Weights of a small GPT-style language model, trained from scratch on English Wikipedia.
Size: 10 layers, 9 heads of 64, vocabulary 13586.
Training: a variant of Adam for these matrices, 1080M tokens.
Each number is 128 + 32 x the weight over its row's rms, rounded and kept within 0 to 255. Layers, rows and columns count from 0. Numbers have three digits each. The size before them is the row's rms in percent of the matrix's.

# layer 2 MLP up, 2304x576, rms 0.0442, rows 1285-1381, columns 288-431
106:068117174147080154093136102109115160133140140138124094212117100164165178156143144162104062177104109130115100130182133147133079125127126080138137167090111140127159116194187087143113165120146099139113121098141112055110187113180121099192093153109191064161129148076108149104133066087088105078140110148186148136146150171075134116184095140141071084084109157139169120144100096085130103049099130092162138162201160142197095196184145127165149
102:141154168162130080148145147148195132090147116051136074146099123129150099131126143090166133151136100143088149139124067135097165114199074034129151180086171136093095073108131092111071178162134148092149127070138113067074055112177094143117158149123097143136094124122099105139129126182130162142165129083086127070105124141131107144133109176118106075120110112139100155102142157052119177154138138136091175124160107090129135123129132106100141
101:125133106164143133123121090110119141126088087077126101115137115209089134118185117070160123098114135152159117137096110183122143144108176147101086138118143107183147114224175180190163095102191164105079110096141101099135128130112089107118083118109112062134131175124149089130071103152165118147150164107113179139104183169082179157117158100103115166178125168140114128139048202167139142100121134083120168116120121131093064124149091076139117
100:097104169130180134178149157163136129171143139146175136112134057089156093185124030146149168098119080092100088100181191171213123148152064147127158150186092133173110135121169056165094186126116171127088155100105143150085099114129124113179171098125120118063107172155140101144117121154112113139179088145154089089113092162149165123125127118120146121146128215089120154206166104140093157142113097122124137149130122101140079165165102050135128
098:135128140144115103163145101120077141148079113086129094171186114131135136124131176111100154112079113122086144156169074143142125131083161150133150081156142102204146129110160108195115129112129098107093103084149141101127085105176149148063149128131131119148057154138094137166085074128121146149103128141170071092096137192089166128093112114167091116144174166145138127204133137144164178136063130127117075149167108173130102159127174124168083
097:154136116137162159191153108141046154130076108143093167106094123097146147127124083139119083138140148108104069160165112140119156143133117158134138117091075114099121123066152135120147148145141124106126154114157145158131135169103127133145180107105166083150112101105183139102109114115129103131092124139132145094152075130160118146173148143118147106155137181139095189141179137164146108116127139123107117167142107105121038143112116121116158
097:079090169155148075164164109196103136103151141081150160066101118160095168141156076189167113150096127120076114111149147188127120147149136152132135099184132108152137134048126131176159132075126068092131083084155071114070105172163159180095117152154068088102117092140150077105179106150130098157152119157092095156141109131151116105211120069115111163067172176122140087148146166153115133131127130079145125110159090106185169121142125108117110
104:120038170132118086101161138127060177171073137065076140119113141165158099181122142121085123135120105158085122177122095159110172152101147136148137186095202139157157160130184085134125125156135127123115142102137137147078102125168121134132156147159097081128152121052116080137101157217076095121149198091156127086077157130131161164221131111106119129102063137079145182110146076055185154167136088185104145196113116124101166130126132116138162
098:098117110126148075146140124121085094136154085086088118170059155153089125126112110101108150095113146164086122128131146132139128133133106121143178111108117128110145063123141178171119128131168136046122097157158111149072103144151071114121106124182148110130145153124134128169101112127141098090095096096173217160205190163097201037182075200128104108122195105153192104117125166144095097137136109179113142123132117071161136173114116100172133
100:058156129182176103103116183108136117059181095152128116119072137160150135136151119107102133131138147168142136107064098092090120116067142084126187113201134094101138094060128106206167086167138160126077138102156140161160145059116105082110143143163125184081124097077099152147093127168152099127080118169094099188132156113157175083104168123097046054128153114104140160092081155052124135151085098144177163164090185112061119097114136126123133
091:129210091128111166154118128088073132051119149192150185179141100125091183145128097095138070119085093140156090114159145132134149180114107119143151097141171108072134150127153093150144133058103136105165171090114147126111165137129147128113195089116168097108146175119132139138112101125176115154111078094156195148160142144121102125140162126102136101068115087189139128157115195113168192133129101194117112089127131134144098158130142084163117
103:114116159142087098166149124109065204131109113121065124151075111139127186079118134165131086160182090152138133135090145150119154190082118097147066201129120115131143153167151137227094191113147137066096081129163140146117144150176142133152137129145159103091128141054188132120104126084133106100117180165198176120107153142139141154135159185081076137138210163146102080171096112139095126126113119155170118127117093117095076087116129091126143
101:086155132175161086188119214130114108154184194090106117147168126161125173172151141141129157095125135153124102110162195146150129122118122163123176139088097160099101162050172115121175126109117124190079100128135035107057122146182128154097092161210089121157119196115105154086094116126096163083176141094205119122139069097141128130134099118099081108145166113155115128143135118067156136127169067165154147129095110140095201098195153110142073
094:160134111181086090150146099112092098160094090153105137114112175177136136143170120109112141096154130133094148132158132131133096085140069147153102083136075119144092124186154128178163126140219113114144096147151122121123149166129108116147124138102064156139129100184125107134104148138142179131177047129169079079116102166101132123114075163149083069108156108100088114150168101149086084159105147102116147149085142194126082090160122137089135
096:121156160203141080184107151092124105123103129084156100105105112137133140157117106109086157169094121187170125135106147147118098124069091118107081164104138137146129108127157099075144116126153065119129095088143093134107113115186158072061087127105130093089161156148112157129129086172118119095130086112177086179155167068087103089127090087133132140142102159184159078118148073138084147139100167140187151121123156114121166109179125159148157
105:036165165142025078129136112083151136128165093170119113079108103141101140173123162103151054130083130136166102119123109129149167107159152161141092140081145136147146100152121113108144096133168107171109196119172129079100047102118136186137124193142161171176159059154118122130110114090169108121132152076103123138117200143099117126145154114160125156118105128129072105081159134101132174159146156127092175109173137136086142148163141109111129
101:094122167118097113157180152128137130133159179139119123084104037146109124108126114186129143133107119146093160087192102083078140127169092093197135152175152144167107107129135100117118060147186106089147082146111047121096072096184157091086086100155101109121129150115128114151158169190132158082151086107133118146099145105140145152141124159064106141091114134173141093082161132146081112129112150143075148115151117112110171159146150076133117
100:115155123148112101118133154157122082121089087126134111162056112162099104155117089162112113100091070149171073113139110161083192126141166139122109107146102148103117096136098115082129135097105083130195111096161068087143081125054131150133140089105172116100123181091062154136116130150137129107104167116212183167120190113128142105198179128124057129085102083156173141183114130139178122171108149090150068131053096167129047164110098128119101
092:099148138131184114105141077120086156166096098096082114092091072092144145116114117111104118083079096093085096122149228156087055150111111132179104169169123138147160110111113152188143148123172131096130155153087119137128158160141103185097141086135095195121089114066139115140187139124097152169143171122117138125137187059075191055112144127193129165141146148187089144108125141118171116084154109140136128158167160084103111095169130146095162
101:109084169086168172176128116135119148163151065133168159081150121108189116113155084175151167148052123166116125085106180126096150099118118130125124139074114109057088143115170094162148179149159147148139138069182139090121086170185122150178173156155101193072111129147139127076127188106140143081106103116109140167111128184150113145155136154117128151152090097078148135142140185103137098112134132145165174113111074108141149094111109120133110
092:129165156097079130131157107091141076127174061152069070191166111162131155137127129129099117160115146157097139183153093141111145170087179099108095086112134151108166132152097167134131058126122111130173026168115119116103097129114168099119113141101080167134136113150092114143134200076137108124163141103153142125208076105144109114075121108138104182135192166089144143116170118087103104203110097116090164155108133126136179202067092115121145
102:171151131169136059096167137137148087135146121087151167152127147167136135140109126153121101212109136128122107049147137144141094140153117094158125121139113133146159109205161082140169096127069092106231105159140178101103134137130138107202113151124149126085131138116109101131107157138116036097110085131110113159190188170131150117183094131101146108125163191099186170092135104109182150184087124140145153140109110119111112152110130121103166
104:117161121122202094144138116132174098104133125153058123145119128123128032128089132095112138107019139133177105027084134159109147123151095121132119071114117152154164137136168084134110075040151072119147131122159154175122141112097111095115119167122160054117078165123145121114090146167150137059136099173195191119080205182074124179137177146116149088091114144092174159190094190098133150078144134108167083111085090156119140154068069093176084
103:161153153159156158194148083137133177162095111128152127104111143157084156114149127127137151108131115098139154133088208110146091110117094137190114138135143111123144080157134114134158129075135129069095156120158120093108092185133112179077106147150130139118106149130149116096158149174124173132132144076177088162120115176190219221112114065131160120113179150122178128159140136128115154132067159116127112106134144135082146104157142110164107
099:058131170090151120142102131136114131140198082125158077188155104056103186169095147111129160075169088095164059199186180144165124167181134122112154115163080137122188140143179163142127099097143135157180194146129070163105139086164120175130049103143112139138131171156115151107138105113112091140140116174169116086151150147038172110198081122108073090146102187143141113202095083142110116126148113135123169168172113100145114096095126131154201
107:071129168106140134149096137145139130168131175146099065142137129129134149157190131099158107129108144067086125163119129172131195181056201211081137155126136151107085143127112068167091167065134078097105102172102128152115102156136075144125037115124150109102107101147134095154096158139096172059109118082123164117111167141124088161147162136127060140150139128129130119164151072131092146166145086119170153096077147132124099167130133093134110
100:154160121114144144183124165116140134119160100161149059166097085115047100145176104107114154178055173151116127152142187142172161135075143127154138168107142132060134089120123094164072114088184170050148107133145124094141158087153199161129084205106164183147133167119158094134143089134172092186138134113151091140151140127069143082150151131113098100080091161127138060132131123117180187080181132128153094153110143118085155097149083147129119
102:088073157108170164190173090159111126137113155147134100135091115128086131101174153146094100146120086204065110127157062089144127106141097112171105081083114132160141095116178157089138104192161213164069134139145106112074114120218124136134132130156134139128106122092195121136119142173113161159121192082158117159161133097116170108093062159128145125132143164134118121087104154119074084090136129143145175178088176104071120166128096128151108
099:130145100164127130181125121112086101080094139109136113136134067148086168165115152063121135110113134125111144101136095100103076121170081120172140098169158093107078131084109127118153112139159125093150062115112114106093146114119116104136126140104113151099068138139150100190121152133106150129138100065142091173147185158104202176119171190123121147146181106101137160107096130096162099134121087143124152224130121134143126130182128154131132
100:113136210101139116181141118106176160143136141103151127170154166181143159147152118086116144179109106165142063137103092117095099198161142090120084103136083136068168054086140122103147132107130112148112148136115181131091075124112112078158139150113076062127082155058123140104113120196165064113155134111092149176122170152115160132130123168122123156112085166134183139144109168072159081137107137144157160136119161074107104132162154126129145
097:130163168151118057157127085129134142137140107143134083100108107143148176109110138099123134162126113136117110117156172156169102152155108136113114125101159084111180093142183153131134129123073136100156107070110121049171120141136111080164163102127186067091103173150181180134120130162127062149125177116125104081054162150096141124142187160121087134167141100116118121123144125149142107099183145111085147128094102146178108201118097078208088
103:098077124121169133107176111141158107090078158136078128117081141149110141181135131172086166073121108153137071116099105167177179143117148196056100144151171167119117091149141115180178129083135109087151113127141143104091099072106125061117168168101155150140137111144115079075123138181119129100192193132128109082123113099094104136168053116166089157129121109136179149160127172093195145160103056156033182126120093136193158114166146095147123
092:177111107109158105114192140101098101158130126126108171098152126168171161140131180150132117097116093164132066148134119145093146150136144125103097121136053084167128127156125197151126114153127118079190118123102162109133139126166116085116111141194124093055077166094110104108148164152128105119163101105099099095163155109152147078103108142055119151053094071159107115176139107071123152110148154103128147135144138129167109115116075166120131
101:114116123145208044142114152130151077094155082115138083109171112178149115129167131166121191067093120096152123110142132132103168168142146158134101205123101160088192125123128083097155093152122141120073136114144178127081134107129069118121129086053164063154078178083177167075133132166116142151186106063140240132070178106132183114162127121171104113142141109127137125158169171148117123147134116172190091113167112128131159176136116121145194
101:106114162097072097120112104095123090052122208105025176145075135095103164073134132148135082085141081151167138087080198201110146137111156137138165111161163102078134108203130139129114145141176123142139070079149065111131127153095126075139142151170153119179095168084096152083105126098100155090153142121145145106147141128143095117111155164121134152098155134091136115136059127109153136146103137149132180150137170138144089150135102079146163
100:104182161172065143161180115075158170096176119106146109110085099172156181131107121110102110116167120082112127134209138149135087087117110128185127156095136100135147123126186142118205161120064119110146115131122118158146111133127149079098126070158094130127109110098158081102172105130123088126152122140151195155149130125119127102143168155102090062176177150122112122094110094098156115122128151129073183183157107118096073139146124087111116
102:075162195103129087123147153126136150128145112116125123149137116126184107195171102172125147133091137141147127131135079133122143163139175119192110148147111118124143120156136093155159137144135110144164150086175101128061093141100117084106093140129134086154122088109147174076141112126133107066098218093197110114109175121085169102126147109168153108122091155134138176137135126141115157162095112062161082089115126149104167158147038130111138
102:143151135159116172111081148166135164138077060073143155097098164156125147087145125095145104096119085082103067140096109132113181129229134160143183118124129097119113084104158190180137052089106108065157111160104177152109122116145136126083118156152063139129111147100174074149105181148122075123128070179105235171119137120112186102098139156078154147065070169184183151121120160148110114093154124184146057125127082144157128202144080109070116
093:080194150131120109163097084211128114117099103074150135087166091132139086144155131120079182154101163139119109158106097136096186149146154123121148109107157170154115086064198127109132131110109145089055176156173102143121070138104090224102096070138174094108074121101140118153122076202107156107167116088206116127123173105142108161129125134155164135068144100175153137097155107131078171134095096057126145165123145215086113134201071126166171
100:081159159092103076125158172111175180122137125166135117077095087146085127129112167115168091129109120140147123146105068118144113159109103124134149142101106116123107110196155134131117113112147161078154113116101180088123114114130081123100162097142130079067112121125170107165111121118146109086151102150103136126167161171102123122146082113166170097088132152115126131147135177070157135165148135071168097088100078113129185163101110152123099
094:127159119129152152092153107164095133122089106104118116079127139178161157139127181073121076140091099154121143143099130178114111170115169092154168128172092118144160100143148150122147141108114143114089182111117122109131122111123085098135124111108167133147132106074116104145099139109160122094126125199141145195109133158083203134144154187121115115102115115136160118108151185151149110112159093162145129170149167141152085161127135149131114
102:094088178136104177163165104146137129093140122058138174145136128180138117114139113105145145123127136110148105150151135133084138142103154127129123128112129161145196169124135083152152088184142160104105116134193079091063133162131122113188133151125107101142145153065162112132140153163181134125151148102109064158189136122113087148153121080109072097121141095171171152120158154113054114145141174078107119145166097093065135125159080140192085
100:129100145129121100169086115163086140074155059070117197072125130127150168193146132071067156126132097133119129067124138111167087129189117113156128144121079153200123119121118106142181094143208212096123130115126092132075084110135133133157123100122191145120147166110151152156093060077154154166149156146174106083120127124112197109090170158093075132151100110085181179106113150103111112162141125088109136126164148121167086138138184092145120
104:110148167081159083140056155165125167121130117126074126078130097159149073118162100171106084202073092125150102186096169105202101153104106086206124110142118079131128123169161098102154091150157108093151155097160116129090100089092089067135140116092085159109111075134121095125115088128128157144171168128123137193058163113092134151142152169175119110146123171118094101141107160129086156143113133124176184151134152115104174132157139102200115
104:172137136083164117124106063123112162062105096103089115080149075088160134094147169179097152108025107111144065163137121130136162160155115115111139145040192118108120082171143113115078142182159134091122133062143189091067148136087078173162116176111141150062086106102143091085101130188133069149112119133203103162139100113141168076104102069160112104164066150133151145109129125146156183155129126132132113132135146124092109107135085062103161
098:120080167140125123108138167175185108084192114203091097139151079132106147100178093109120061087123185122144140117185131163136115171174112096144015170091134073101139110119126051133129082148180161097134156132191065115142103106100104123093098163151085107129062153123132133069080125162062112112134176092165152149189206164149107175066153179130092162136174069187132095138123076173117080127140088066082092114149087120125151157130090133128164
103:169110131121161118098104101138083056134119141114076096171101129094125141112164148115100095174144134149179131140086174121091157116178165127124104165126136117081106098103129094153090056186184080098145158170178105138103134116155051133155180178088209135095061097128175096082107088109186095127117091094140137078062125144124109149067110173128146130122123126129107166076086090115122137135100118141169177143137130169105126135145112077142171
095:064106153112127132148132121107195146062116128097111113150154078081090118161151119108127121115058166150151149131135116098131192133118145083144106126135075130135155136105162168162191095125136154144132155131172110116085105131099124148127109125109111126143089168098101115125136115155160131135076092080134176216192143080030114083102134090122109126108099130130143136116175172172124120204165123082133098099152133104115097191135121106091096
103:099156156118107111179146105094134145114149144099116111123186131120146127146129180089162099175124085110055097143144139142131130140151107069105074138107098223166133143148167159076196094069111074143126148138149105151124142109114076172091158126130047172082150115089130198088157150204154143106145119133157111104116092093036135092185139106103092130154076092137146156149123082139151085179166160088185115148099073089122107098116145168093115
100:128116131071159103145095204116133174101122160067084150180093166109149104142136118138098151173124121167135113168076163186128150137103132106124120161165094060040132109125119128147130047130179079130120154141146105109087112117161127121042127136153130150062109160071105069157095126156124115127163115127119130180183161115107201122158120108086056179062087099110135168117099124143208110149150147164108116137105112086139121125120106145088157
104:092106128126153109115188135141138141201119104157134078130117120133118155132159105154129172090134104142101113129121190087122105074110098168148098078147169129113154097100158091172125097079093102153138143088104133111118154131132146065131102144130091111161145108081147114149134128193171194083116119146106089123171179111132167123113085143146107091126201128126107150132191185161136167121080120179087120155188080098091154085120095102145150
101:133107121172168141100188135171134150131140158137084100066091086149166125114217141180087135173113138120122100179119125158159139147127167141174123149134169151123105158117157145125151121134159136119104125132167152120118075099202104144150071177170181121116136132113093086079152098143140145037181107155103094108097152059127103099172074152147192103143093138169171150106232183165159122151135092132107132139061129155113194127147085096155171
100:167115130172190124136170080131167112097131082132098155186140140110122086142111115187098126130079124100101121066084146167104114117158124096079184131125050156158107116159101068123134155081171134138179169107118197115144155148204074140052080174100117084089096129124098128122069140130124159103183064096153139121113135209162107172142107161133086127121084094158141175129144128163143125130137119106136119117159096166149123111134137126151185
092:151132122124078110163137079130147143148106070069125119138117135113127102143150160208101198119090135106105122116187118074089125137128152162193122120075130117136106136165185116132087126163064083124148116071180088097116106125139133098118108114129159150123118148106149119118157194114124074125156079119141163195123193133115216134143126121153126122125179133175084118145163138097123102132135147152105146161124105177086136135100061082105168
090:065070135121130093147176115104148102123119142103112106111095160132110147172165095111148086144119110158198161087105142152165161121144138168151116143156080135206099130142141132128136198115106107173147083082160117095144102136181124100076101051080136098133107141167127113159154154158120089091106079116104111088125142111159145173125143122161112139115154116094089151129110135127085123069153197148096178177139091126143179129145184141157121
097:165123143159086132135199139143114127144148107120114063177104075104098094146148105142116193102117148105132106115144090138082148130160170039103193151131162107116095125139112121113121028078081065108074083096170147124076138163132131120154098156136133113084108179129106085126131060154118153091131087158164074133098123112064091123136140113075050179111088137096130137108148144072185167108115108141150131182119122110120143123132138099170132
098:148113129164127117154124101175165126081124112126157167160142153105071133090139143099162115103131125108112098128127109126117152122105093103124128104129069137175136094138132135166161118136155127165075199091118105124099186077183110168053173110171140148110045145119175185080106132120096126130097149144126131104103071164117133146138127132112096148144080151121112119123133125126139086142148061105212137144146212135132158114075135125142138
106:109185188138107132122129125159142098145187119109141164168144063142133195140166126139041182115142112113133099126101140134107149189135110164148157117114125091155109131114110098106119099123111131139173109064119168120102110127114100058160096116120093130121081124090084138128140048162063145121135136161131103105134158163121167086198141110092109126140158131072180155135105170141202176115141113093152128153126134094134140159146121098107141
106:140170152170126126107128099120141118110145092134172124161073113128113151147161104154092075155133119117164071160128121071122107140143147102115116107102160205165182161075132105119171121079195140139175125100141176130163144185129128095092053168143181152111123133165150138161091135145160157106094169053158053126139203153177125187187127113127130156103087058159121081118086123146083109115106078096148147137174186082139129097109104142109152
100:086166188086100108109126111102161142102163172106118039102090124143098161152121163119154156112120101148126086091074078136112155094120091150135102166106138130079114116108182142105130117097172070109114078118109135134089116107144163163107211112098139182085128096067165152090102163156130137090143106119195119088101161149108117151141105104147080139136099145171160119117154139105102129090196116120195113192154201175068091184082084069124082
106:082123134168181129111130176155109112136152141095103092150109114130102128177108092108113110123107128170147092182158068139164127198140139151093128094138154131097147117177126178132125120094073086072131097088186119134121109098159144154117160172125159070078091093168100094069123093131155097125121105154125076112114156126101110170152196122151137078110167177172175129159117119184143095128178126112190138145115172134179135173159125043109077
104:142110151107113135174177121084126150128148155110109175134136086113126062130114092165098163190090135187096079156074099173126098076143110129183137177041113068181136056129155115091117078199107173097156166106129138069108125184137136109096188109083084083137091131134106168132133152151121112108143162151158152129147129126212200130120135136109129125138106072162148094111086165166218120079105123118093148174104091174095140103163135130119116
092:103182121154085186184069181153069112098135149121130088116168144127152153142138098104147142099139174143109149118115152116113132134128126174189116122179109123114119140113181093102111057078135169106162193122227142105125129107124104095136128215132161160140173152144119107110094096121164092130131137132168200100133102155110141062066124180141083108154151147102113193104095125142100160099168151087143134178081135146107135152187107081117168
101:106108119156121120122104129135109195090114103077029076123119127147112179179145102148132141096093151169147107166098191159102132147111086130096169170161181125183153088165139126157090134087157147156142080157177158109128134141139145169134090102132112077170173138133140131081131116118169156108124151105135139126157094085116160092121118117159122150095094079180160144086118160137098181087087101158109127134094110141157153165135178109069076
103:112117162123132066130162135154127161098163100124153115179153066136074152122150084117149093121096108127099049134176115126126158177131102109126123121110100139097141126113132139161151108115115126135144125085125148156113070131167117147091092139151101148197112078106122125147101088147099099115093111082083097127182168119162133122151142173111114128112077157218144114165155097158111157122132097132120121129168102152132132111102113148073119
091:122198108172118121131111106158089161166106101117094128180097088121093123147088128123100133119113166110126146128152160137112067122144156109146134141096124106118178184156161156159179138162138158076141179128086158114115132165178053118071190117122142076150146142131154096132084133123135141132131165142126163106112128125156108088101057111046147153081166127089114103110138113099156173166121127122120141130147111094136156115101162156130140
103:089117195095163141089100169145080115155180146073139127140089105191082130111141082110098151143160092125053126183130096131135173167115177084125188157083082170130102132154149144115110117072124108131144159104201128109133079091126181103133135149185194138156095144126067144085117124108128189121146124112125134130105110136168156148207108112131100079096155156174157136166160152112105134109138139156150131131079167142127126113092093102172055
101:166107128121119099101170077149110157117107169193100143127178103159101146122137138179129120182125140127080085186192099148086157170126111112125178093152095176135157165075197151146145115143153122096111126118151154107085144115094149151134113101064140132126074118116114156131156128159087112111183187092142122107074091117073129154090124214185139071117103111100124086079068118181196105122070136112114138134174105090138105116047172138153180
103:129127135143126185174202155141079100132196093119121108187089053176110140155120074151095075127102143081194107123125097110146121172093131136130130163102116089083117109106147105113158164163123187126113098126195096143141106173132125054162115096145102094146123172162158114167131156122131091103131166091161119129151168160157136120198054089116142125140176145158134193178107160145071137157186134096105121152141106177055074151116089120145167
101:128194157099097104133107122140073165139117117165129128142140087145148156102122135134087091199103138118134147159095156133090177125081052067109133117163156112101130077135112107074150110146153087151121135134097145104127103085091079123089155188111157135109118187108122085108071165113148163112139132070168131136141212190196104083134093121081135158158096136145101093095115170083121166107126118101073121144197076138149075137134122146102147
102:160165173162142134179106091111125116147116141144095086139099107213145123079113166116134178115136103183101074184081199105101129163099169138127119077130157105119118104096175088131178111123133108121147176192183113104128093150118095146072112091174159145135111162140151149131118142119155130067177104096181146115120121123073099165092154103103093141130097114113151161103149120175159075151073064119120156119106124141133138089182162101162253
099:135146154106120071086172120142173142113115140109126109107147131148062127133187127102059146104070133173128098175150153098156182177055153147153128120201163099167111175109136134178119147075098135117109103066163130143108113159138110187139103083134180156087105172106174098132072158176125177043131085073134111124110186122144168156136120130089133110119054062170134150152068170090076090182133132120058146086152158114162113134122138133164141
097:122170136075163124145096097118121083150129141110110168123109102153147160127136161139104144154030110136088148133102161095108103113104134158142097089123150086126121108057133093156125131121116121155115192069150186070144126089180108123117150127121125114128063094138151141153165182093206082127127095134142135114133099183135186160120118194152126105180172121177096143110129143143115168089118129113123127160109089132081133147202090115160161
114:081185137172054164141161107153172181179172109161165093115086121122105163146160095113102173093119149206118118106168143124157146164161098069155147177141082138150109123091138109082111082136089188098097107086133126155070108099111144113122159165113166178155122183085135169124116152135125147150120140159128139128111117080121085118127170148102094076138139094142136120092155194143127130177087163161082088126150083152167170152140109160194166
092:143106136116122132082125092142119122134132139146094127103156125121118133116199105184125133109117145154041161111134104139038115129147163107161131143149052128110171133057152186140154137147109150129126112123128133126120098106114123088120063170127098081138058119168121056120129159126173084133138081098072147139178105097121165090165081164142158129106101156085129134159159219171094097161117135115101150096127112131123180116086118137088121
101:162172118150122125127112142105139119095133092153170156130117179216111163158165149101097123176085097174135106174148100116139088116191070084122111131084125109120125082120154114083109132082133122158136116118137104150098066130140080140123107047123121155148150186142127139150114173105116088122085128069159106140108220115078130163119134149095158141114142075164142098132099113124134166104146143108095167117111138145137098184142074151137149
107:101160190069140130105140114123142150115166141148145122127127080161141137128186107156126147131104128058117108141168103135131117160161131139106171162152145110111119122140106114116106135154145131050142215100126175082101114136103094119113098139128136121119129193110154142104176159108116115108125150074113143100165160087189161125136139124155110146104166100137110132120095175150129154120145141135146165167131054181109085172088100121163112
103:121113163100102130099192089120113146121156123106109168082111128194112098183178136037114123145138100154069104112132136118138212078102158155195162122185105115161126099102159178164151085101181152158139127083067114121132138113187169132077140146135095099110121084141158117140086168123133119133123174120189160123175147129084105116189205090097110120130101132135112120067188085148150175167132143151123148138106129071165067131175134148100079
100:155075130129139193142109137102083127115147139092106086087102101160139149139208113093099142091125113133152151103110140154136177110105118144160132116083108123097068132159171089125138081118138188135108156115107105189151126193153165085142148146144196123028106129153155128136102150098160125150064086093166094145097111121144133117129142089137131106123162087112151139176117140139124094148097124084101102097160143203141129089157117169104167
103:115136144086136104116125120088105183121145142114195147173109121174106104089133124115055091109108133127095130150165109122172119108129133085127084092144104129065083105136161144148078115131158152031083109152124182101158093096104144092108156087081163089140142173077175122204150137202059175112144116086136165128148128085164197125175126151101132131056117102185053100128174119142123137146133136121135158130130149098162118133053104068069112
106:045186211157085119152132117171062154063144143113142125128115043147101127089094145105153066138158149146120079117159061167148124127116149085136109152149175109161164094136180176159109107128114133098093112121109111101159118175092089100098092096127167158103091118127142118094115134115100129075087126171102160115106146172187157129204160140090080145160142111197124134161190136137159148165084101160107148136170136155114142073134131117144083
099:088106148168090164150139152186087153118119114141148086120112152135103149110171127067065125184169146149123141092100122162134068138166128104133126115139092184123123136083144179102133090124162118079070091121141070118095087088120131142045062178078128100094121156168153136145076069100082117106135123080113129146157112056113114152197152138177098163064128118156143086096081135168125171150088095107148080142154120188121072187123139146143131
097:123161130098152153173155155133149097046113138140123145103194135154113141112195119133072146181078128107106096149097113164095185116139170094125076140132110116110146120121127142151117050179164178160135149110129145088102044135126108161160165117143165123138157168082161090111150139125063128127156143112152114112174131172126152119112158109163171136124115134181166140100156123165106164143073187197109174138132133093163133188112172048163099
099:089121169180104101170156121147079126121157058106131065076171091090087083140133103072073157094136136112131154119133107187064097131181154158123071159102138114120089136149164143168177111091113181117120123131153159130139142160150111142115134158105124112100104138203074088139114073153140125136145136104152112115144164100096152069136118135138150075125150130153134138088105127090126130134101126110183090117099119133083124113200178125086120
104:121182133205154152105138162151115109097155162096155124147140090103115116158181062103100142108100181111053143077130111106130152104149112146172141098119128106134142147158119088123139101170160111112113157140119130153072086119136124156126078142116083071113143146095111087159081141169120131140134123081113152129180149111119163176122186171147083134110225112115135148133162175151121174147142126109119145187168167130148124169180058103082112
096:104111158074089145127080148131089145122112149115085121120120114136129092150136136067141117112075110144182090103194126165162170147086178125126104118153186171133142127130122123168116165122086168096117097152167122074179055080101094149127142139147150090122076147107144107126099154104084105127190094128059073125133145144106094084147139134115147128077162135125163119147150115126091133168095054092160176170150136126130125139153123137151143
099:119128146159160137106161138082148153205136124150159090115112135116124101124135118139086121090173103103101135129102137113134143153140115117133127128133168130164179154064144164159149106090131165106141120128182111135139166138147113170097144157161125093113178098113133097100090154145153114088139120115130104204175172108123107158185129196078136114094136071115183138126100156177141061155108192103087112125115095157098122150128130141139172
099:150125148170130114107169146146128097152136120095114161141078135149148165098188178118150114205113087158144091155140185149140129085141113113114136140149144132101118065151129159157066105104156158143154158156131076192124048106155136124102116172113147125129159158142141110143080073083139084127117104143120093040192122166089163119114104100160091145131160071176075165166167136132168147117130084152121175148087120210173176056189082132137143
100:078200121115117119104110102092119195126091089092112076110128155110128118157166113188105149127109123165078110173181149199140227110123117130123068116124057144120093099182165102144168095121151110111103121084124105161142146170101101143119044110181113120087122119097115136123104093114153119105080148130139199088144159167081130091180158146167093076155113085109200102139097145122168097132090160086167168112124099121178099124131179131077168
105:084125176157147110182119128184150158096112188161192151139117114124091150149122174144121190139128064123115090100141114154098095138156107107129146145162079115105111143174129104121119108150103124135097079101137118094077059115165078146113148126091175169125100133114145113183123120149137168133165115137133099167098090116058131124183136167120098124136072143124135093104139168099135160125127166103117157154159144182139071166095095100176095
100:153088150192145168152142155099084130116112120142138148143125086171190160112154075092091115106133112092086142165149084152140122154151091186138181187123134112088098106129195109135098167094117123139100108113143149110152112122074129153051124078080100103126114106087105098076111190088089131127135168127113168109155164149107109153112115132148105091108189115138161117207114106084156101156099126155124172118135148122168108166119120083170171
089:113156114109157125109081096127101120100181106101139152124125111107123100173157122151103100167112097098109142151115153126056182099138093131088059094079089172113132051139115188136111159134116141092132198157161118123146154133122177108125130119075095129171077111131101118118147145075181144185150153140203111150150078153101157160096053138083056087106146129118119148136085137120097151129163107103145122142138165095145102105171149138151152
101:145112138111111079130132193162197122099104140104099088155109161115160104123135077128069088106124136149112102139185108118122128135087111111183106181099096145116112111099165113121094096087122142089134107118198177123082165112208115095128160078173146163128097124094114095130046128137099054126114097151145080149109116148128126125138156113066123084096116127107200114122119176154080058152146094072156169123114190138078180159161131042077165
101:060093139103176093156193125180176111115156126118101144104125128170171163110091112131142141161063111063075126138095092196110115173117132142123116152150123135151204101129137135196129138111101175102135171116120115130124119067108119056132130133124155107186112133108177115134133152093111098105146080136084187097137174146111140122125107223090102082091066128186154177193116205163100160094099074141133093143129084154184189173132151094088074
098:083133102157145122138149158140153151058150087113082073139147142123118155071160129161127051129107163129141139102129131151072063137188108147149146165140143164120184149151105169136124105127208171086103138174149123109088139138169142163101120114117149159044126125050189121150132103108142123150135180080164105149150127185103157110140130156162078158130169116173102090175100180105139173118141199148144116163138154133141197143137094099083158
105:098147127077129122136165078079159066127120067115149122200128098160127097106066175119107086141060100118102125174140149110139185145163142145153112069088096101197115129115102110154125124063151087101134151128137170158099129092092061116126108130077139172150095099109084088115093084132050110150154110134195155106095178199145123144105110066121095135134121159119145157116111149074157149098130128177143160156111137141166148144077106119110126
099:133146100105150142155114145118093109123180084152049130147155120129056177131174092146100126127125117158086130142111121075150165126121121121123082126126150104131116087164129155126142090087175147134111149097162098178112141081172053183133121152106145112125082176161083146121127109133116127134141135091170125058084136174166150094139081133070139132119164131106156124234112190094048105116139146123115124120110105152180081154131142144174122